config = dict(
    n_layer=15,
    d_model=192,
    n_head=3,
    n_kv_head=3,
    head_dim=64,
    d_mlp=768,
    vocab_size=512,
    activation='gelu',
    norm='layernorm',
    norm_place='pre',
    norm_eps=1e-05,
    positions='learned',
    qk_norm=False,
    attn_scale=0.125,
    bias='none',
    tie_embeddings=True,
    parallel_block=False,
    init='normal',
    init_std_qkv=0.0361,
    init_std_o=0.00659,
    init_std_up=0.0361,
    init_std_down=0.00659,
    optimizer='soap_variant',
    lr=0.0069,
    beta1=0.95,
    beta2=0.98,
    weight_decay=0.043,
    lr_head=0.0142,
    grad_clip=0.5,
    warmup_steps=200,
    schedule='wsd',
    decay_fraction=0.563,
    decay_shape='linear',
    final_lr_fraction=0.0,
    batch_tokens=131072,
    seq_len=1024,
    doc_mask=False,
    train_tokens=500900000,
    steps=3822,
    dataset='wikipedia_en',
)
Each number is 500 + 50 x the weight over its row's rms, rounded and kept within 0 to 999. Layers, rows and columns count from 0. Numbers have three digits each. The size before them is the row's rms in percent of the matrix's.

# down: layer 2 MLP down (transposed), 768x192, rms 0.204, rows 452-468, columns 0-191
# up: layer 2 MLP up, 768x192, rms 0.249, rows 453-468, columns 0-191
down452 083:476543565619517514450450446514480436479524527542526522525541576517407540581475516506503492530537402487507542517507466556542536544456421471506483594550564536509522433541509587472508548466466550512507498528630512521540503515491513518493544465481538491437530570431466435420462517457438475595482537492484476506532632464473557491452503465330508554600431577586457527549456510441573479522471542528473505503583477484394486391508457471451559355518590434456534552431518460517526462554526393533517471559479443535467433591503521582505539464568450552500445510468509453470545473469479539546
up453 096:483483555442571482428529570485453546535425478480655438446516424421499480570530478533545545556438500484538480575512477455488572386536499503499421485498526493479496492538582474545563511453561490438358509537559425505477506584542425477452423528555499575584459497445542496529517469444458583467534478593565534583496507479486519659506576472462451498562527511492504535508502450518545507457520502519462466532521579636558453481562460470472508507472531437584590526455415523484485557458553513472459489517448465544581451538506469537515527535505604477418471556457421529494454459525443600474
down453 105:525488421470441493475523566430512432534461575481619478423587459470568535463524478472452497523519495506408467544510429555529509528459452499584494500486548530532495491592496461534538484521461514557527485469479484418495442469452484541568470475466539508481582500504519553533629459502517546428484576458564496526467481489495461605550501454525461463461590475513588568504510539614559560497476451546472506548520631500488443444436449473451449496475552566578530524466417535498451479554500586469420495466445563489507654477526464578579649582443529539489568445527526462430549513475523560402
up454 103:471514368521486548496617522437460454434458473577469522487496404410614456503474505555478502425497634558478488519474538443431462512512585469481518553459453607527486461543517561500434472503554475458475489489506487440478434537546535450485522496512507479480413569532427464457535484503472456517492512466450561398474521433450452504506554457449553424502533575496501605569421499513564497508518554477466522523478462535547556451590493582450500526562461552472481544629549513379575567525445447456559507520447502517488489499464486509541537457493543646485482503443597510397527498595575530544
down454 112:490496489524576458573479423525416495548463420546455525470503503536456541421505477450428620478527479531530505544486638542459539563576568533480487586513506564419451469517509610541389604470502520506459562546506480420463471493480511495531537541503594423493461467470466447541444560525526513553436500511542536512500575477517483479507554550481553490521500460547496542513525519471545493445510569476532455505456513494609571439562468482485456549547403468510485570581411437512505561491460533477582612562479535557488431421418490496534405369478532498488582566451563573468377506521541549533
up455 096:555497503484455470534425539505512337529546503560480544459510449482475511566408397535532493533495507441463529485404541525491406480590553512535478468421475456479485534518486602501419413450493477532445398535412478497461448525453544491493496420550513511433586515579595375535487508448505513517508471497444517510493577510510448545496445543495439471502611442525464449536494525505487525433522535509446574570493605410571546484464475504555589482424459504487525420486554546505499557538609425556559494480480501449431530512483521470514448413491480501647519611449472482416469458483460516515
down455 094:493569419515528519422524553516489494473510491463575538520464530470555445514499558419470527581518542433471549589443462474526567453535488595516528548606553563543552478556462474460531527440541442462565518531477467494504440494451547481486459413452530507527559436468570587388482529457512395444484500542499630466599415545544492567490550512524441440492511524449566524459528429440447539488440426426551407547483423581433437483527542530564501409465529450512486458493511545498415523480498563591441518498480512521478527511562521533446480595373462486417467471480552531415578532546536496416
up456 086:554542532444514553424585531505494509495529408406460471472640520521366581530569439433520504512480508531541565566468475501609522543467605502475391472474545470496448581481489557490514416487486523538486515526568487415492554506450488518529430485509464440532463545518537570468474465418510543484620448474488588507472487571532591467512541482477462485532500475431462477495425423517466504433481571420493532547589506578490542490541471568551442399459547461526431439529596527484483457464577427491559492475583472609542504498510526578450491488577524458473430561439600433531472505520538486496
down456 081:493536502520553493539440525546496474570528550507529530489430517549607462530487513531505502567552512443457472423436575509432458515488468381488610593510502547411521479390464450523407546454527542484442464555450455484446450486491581500461483544431497556507421473498472475628488532640494402456359587541453545506559571516453478495530499475575512503593425550531503534512515535516596520448436504441562537559496554422561415583475532443466528507522471529491525458501446524498466421438496600490498468509443463467464453548501459471470562553495496473528605459473481429496513551421539426458
up457 095:480427557452426402594498450575521406465470430604514467586451545513461466483454526509526455575535418513480429468473502590494481539461432508501446557430553499568498532521460515536498489520461442496441422549503516540482471529539471531535519559550614505548503524509463610619548475535352552505568505476549468527463508557555426499525543522516516496455517434471526466538456536397512514410470469548482409449540506427481519472507513464437417480458454560459495531580582566535542531565459575528529474525565528613530484523512473445443565361452503476446515504434560567464452449442479466537
down457 082:509457447568494550466586540565520466504472513484450475533515446612494491548533402500518518441453454519499469509453600500432546545466477485552361482521535472561495464452422456514446539512428498562494501470517452476541434520491505443546391484494530492303524476591527505393490533496468449543570504474502473565530418466462473448438424489527498531445531516512481520521452535539482516552486568511568481500418465475463548578508518563442554579524454520423584474444524417483487512434512538435549427403423502496479442442457396526556513464474460456557438488486548538601555427464601442426
up458 100:461550522464487521477484597422495520478475493468452556496470629488531497479537497455486514487416480462540488446482489524425485496605446399589457508488569496613639528550455547491486383475496516532584415500564494509490406454512553531551551551530473500482435495439549469545420589439465527500545573507502441565474401483573488515444565569464473490554471533487475446544503458473585433522483500517398509577510462598613475490534464488485599477523521479434592450543550632537527479535533496546449573492501535571482446529497516475518473432519432415542478476455527450453557561430437504479
down458 093:543533577520548529545409437537453479465614503475456608385604475465511493551572540485550505478572574530465451526532499553524556489530473514525522520394523403557455523576435518441526489494524487545544475425507525477590503532501485571481597618406508533477429510516578471510475558520435484542494490605443540589500451421558495463460500582561492572486570514514585578491553570560473433482450529452520544488542543439580519514549568576467506445404552521511549390472545475444505395486544560515538482480560535459509551443493477560501539555509459504435486460552606493505533457477476496504
up459 079:519415518453504580628516543463536577554583488511575483459574489474392572579441569525427429483517499587392550469492477475500499522469443531461464527512434468438543496455562573460476430520451487524405414591499490515516444476477420496466488464539474499555416612495469434621560487581510438564622479549583433433448492471432532557454483495526567645548519439498432517499562525510545517588494467472509473473532558524482486472544420500500531555506448494474455443533504482518527533551552510467489498500458422478564463488474535479469503438474447525471462602550430546504431456512430495527
down459 079:388614493565474412430513424524535446539449528457517443569457501520554497425515527576496516584518564427501433507466509477472495459559489467569480497443605596515490529549554389520494481473443445572460553614520474495493514543552493515573535580442401506490439438554486494491508466387497528537449510429501543497523564495530535506519485474432431517548545526530474625482515567459523550554545487447518524449461423537519408587541542508425447457441533466531451516424442487538507479516584472475489529481482531599458512521449423575467441548541597472524441510430485496604526505488584604520
up460 104:441548566515488425455490525546458653514452511489509560550435473434490511574529486486482442553481485475509576483558499522485563412516384397453469530572535554485519485547537458539512504515449541434455506504470492599454519463475454563554500522501501515591582413504430432524420594517507504573503458491532542490533553450534554466448580583470581501497452472633563582468547526560443489508408432520591542543527501578463476443461581421472427581536515490466422462530575545467428512426552455488462527561584463429475497514511426495553528436527522464517504475520575495558460437458434440491
down460 112:544473410473486524503626506408497444450540520478472465389475542441472435451466510519431469498500489521404490589521501455519452496464557533569562493491479451565500492476477574480534548502572535494585522521507467441547480464549574504515473504579537494434394500546449596426548450507537489528563537563492412469469472519506382502618474477543468481516557554397436485531412471570525487492597566575456431393531495475401524488547403491471502472491499455540521561431519494516561476592454500543535417464382505551446586493540590453497498592463499530463521548528450466456520556581521515483
up461 104:499434530502450532429522497566486485488548587549550413528496533510514514494505419582463476510505577556572551419398402553519461572474456469412533479517547541580544430469471510486590451573529521499466542458468525560568526556479521390528552483463414511578558491575464526531405435386488505479486535487456493511430433488542560422475420468458532550526599521457546493482579466541573471471472491550473499505474492530483492432480514640530512640381500496543500495485514565606517417537543455504468470477434445547465563492500486501456437391527496428556498457460470543518499419482534538555
down461 127:512471531487555558502524428469507544414509525475453483554442528533544528503522572474388537578452506530618413412514498510531509517557484536385501499531523555531465483503499493512488531426550495548571586476542442497494449496583517531491519590493435523546445415365432510586500562462503512530529484534488512503536470507547555485527492498552554466443461474439438492465383570381552453517495505524557494454490547486566545603492578538465460510589470563478496419535468589527496429545532548419555504377576542606424489493434599565529457523491469471506568487465450376542513487499534475430
up462 092:472479579482559460449449511406479529470480572575500495513504551512573491515530452592492490402462419532527555530486485481503486475460518580468500402466438493496595491441401427462545487598499488632493478526475496496533524543463531473470473507502447619537501459430455385446460484440469519478514540473430514525499549480484625506476513585486421538565413571509438537445476546525523490596500600525463516552587560450425483461508470360476505475496577527476427499486488584574508549524431381419576472607506499499497517495524509417494528568460501563470489506495508471602509578473516471534
down462 083:534470530507544545503411464475509504460529504439426526498510527553423478540482459644509464573464535508466459513466502589537497466577512489358508577508472464575496499521453500490466451574545563526515510369471529445538437533550521567419465482527527499467558419537479440433524521541534473491529625482475480515545566575573638485538549499501509461493537471502536436443587501546526596472418522458579548508509465547537432418478547457484439615524551563622539502543501512556492456505502564461501543457580471511513508499497579600532517472617529504432477470415517487506483403413551525476
up463 117:414430443529459484405535515492490452452467529418512436515518582578428546422398439515582435486563577447501552484437408436529441522504491495438557652471546489458472538471453527463606503545540518602491507466566462479625515488503452402507526466539486475377422491465560484557500495485525566510582506439526558500527521419530501504497454543550551490505438484557573589474407510417512483483538452571478507392522417507516466467539529495505479482470487409557453558524544469446539482612519485531507503572496488526577548464556569445484599532471462490525470536543475511481549437543451494509
down463 100:473442489460407500435552459376465459426456434527480439516543444531488542502399480470567549411540609435526485422378410501497418479566442463466489523511540489524457549527528474459459452424535381529589540548447485532526522495512438415480507476504515411614474492514627453496463472548454535481545424454486620487492437507541513504479454556454509458500503437569560542531515525451502477604489544506535519466431497474508528491547477542528488466519545515492586460573475437476532537491593522423492559514520486464521532465454566488535565498397419492526431468541462548459528495589414398548
up464 072:470482516448452452462583499431527555476497565502477459485433544569504547521588464579515494545492551515452499484542556531598450430403455438502544567464519521427570472555583515539467465413582517479457454531449440516556470537459497560514498512542528380505463484485497560581548481395524602448482454501615464524445523434474524529482443474483428505588410555508476558455438552516462467536553479505433589442463466604585412483495443471404546503466429457559525578492544533519563535496518412507441457469472459524513541604420479520461464532443517474490463479395551495527526525441420581450
down464 093:491540539507520502468572570419536569535503526492507661448469656471600510480532464566462464556526531509516504552516500554487455427440414479521522478481557518516535513499461517590537484410558580480426491487479471466496396486524494540604487459538513425496471498508488504638500452494555511461443474484465471502467480495430551614560525482467422574611491513530470615537435622508514551530519471580479470499486546574474434508527434485437565501478501504524542496504520559533451537541509540585501385555467444439499601572446473479491453595425548483492511497464559466526501494443462583438
up465 084:553431535375424468534496461472500468511466433579581490442556525508470521562536504500497451478504410470527521511501525530587454433487556487492534528522419514438467394560423576470508596507517489489546474421513504539479474541485489448569500481481543381448534497480444454539598488474572441495458560494476594537549478458440356648408437472479507557509463429496559532498625550470462487525420539551458508541463560503513553501447514522511455433493495469525539479567519386537423510520515492564459583530538518587454501560542479488517445398478576508544428519537544464398464505470573517506
down465 088:498468429555508515498536524476533541503463495468430477437487553474498519464572506447572523489500499481483448438586509497451565605501462495534566522540523510521466432489597530541549409588412528517497477539624489561482436510454403536527448413471432578617484539488554428561491447552528513482529574545421367458526585521512560446548459477436470492392499508493462458431482505522482497508502474446513505460453476466465534489521472419448483594538511587487431590427512534557608530503594461540530413568489390463579490494475577481474551493454545486565546410496458554535599515467536517447
up466 090:517499496517543431516546487469495482483531523577496556466581563529590463461433462542510533532450419603476448412508515523510523490576475543538432473378595547502566487445470659445471482519519516571522434445507598532493440496509592514443529618471519514409565507505557449470492528508487450546487512518551469450494501504499465480483491553456486554461531582477408531542434416485508504488516498506389498472419533573479425550423529562535469389487493441535486567590574453492501445537509581446470545552529524512514522469525438426478516408398608536416526468548605498550516502551498451542
down466 085:505442474506505479493556571573504439547508402487478536486483399468577439467517514554535474476468514516465462505426518515462552600579554444399431484457536510517491524476509392559454415516573556468538544459512535530512395470581509514404576571496525465505494463452592421467486578551513435420529522461489479579460570492470429487448507558467468419548391540512521454541431518519416489450534479515520575540526527524554532424480549579550503456479514411419585514562507518494498425525511581496504564412480461567547494409503403397555474418453486509466574513486497505543414575507492470422
up467 086:585608454464536520521412462462384487545512552573472522518533508398519477535508453452409526458519465513408465471538519481423551510387493573487522626561616526534573514502526577598478581498510445482500505479527566536383525414476492503525511471508530477381535537512554473435483511471482533509512464461476554520495529461484406536506565564502514383472387441511496583476463508520488521514460405403524505470510479382480476452529497449480553564426439484457490455430444536418489482497515503518387522568488506456442567547512574537474453501470475543538604468498524581473533489568492485468
down467 072:507522496494501545503531598545513473485495450425507496474465433561565573432446495415571524574492560573496540536531528462536467557437487463449620413486524531494353536552524516413426486489496522456569495496432425519525519550458550467489476529476511487575510436560456509558514518438544506544542473426496435428522414456577559475586548459523537480522602555562496461477487491533499457384454583644543597514489517553523544510412442526499447469581459472527399563512559530607451490538407568451629534479523486562517520490489476479517561511428453456533478550527514555503451480451501505517
up468 117:455596405497428494575617470477570494480530450516481453505534530505443509492527460439471537525532419512440521421523489482434451489468359515568460493521539574401532467452576495529445476438378507571484469461503596461472571412521467450487475467514422468509502561486492540524500433529473475602522477351471522555465532493469505449540515464432511488502513592502475490478568537492548448528474509492547441490582583609478453421563571505482580508496537505532546526479411401544517529479509510449488597548452486470563507520386507471446457572445538559444550615425524452539466478458491534510
down468 108:498577429524461508452564454533500508450533521500464472511500480570477517555468524483555514463458501484524475493577444530548469383539533453552413385578456511439568478468535567532506491471553428525460484531500471447429570509535532494528570561577477544597512534539481523437405513432534535479505438472438532501555440442553453423474475554524479483525505598555507498471682530455501514554471481446607548446507391496530536471623546511468527521481502522499519420449537497618497428356562456490543482570496541584579453511548466464540459523470549579515467529498505545508447588502504486613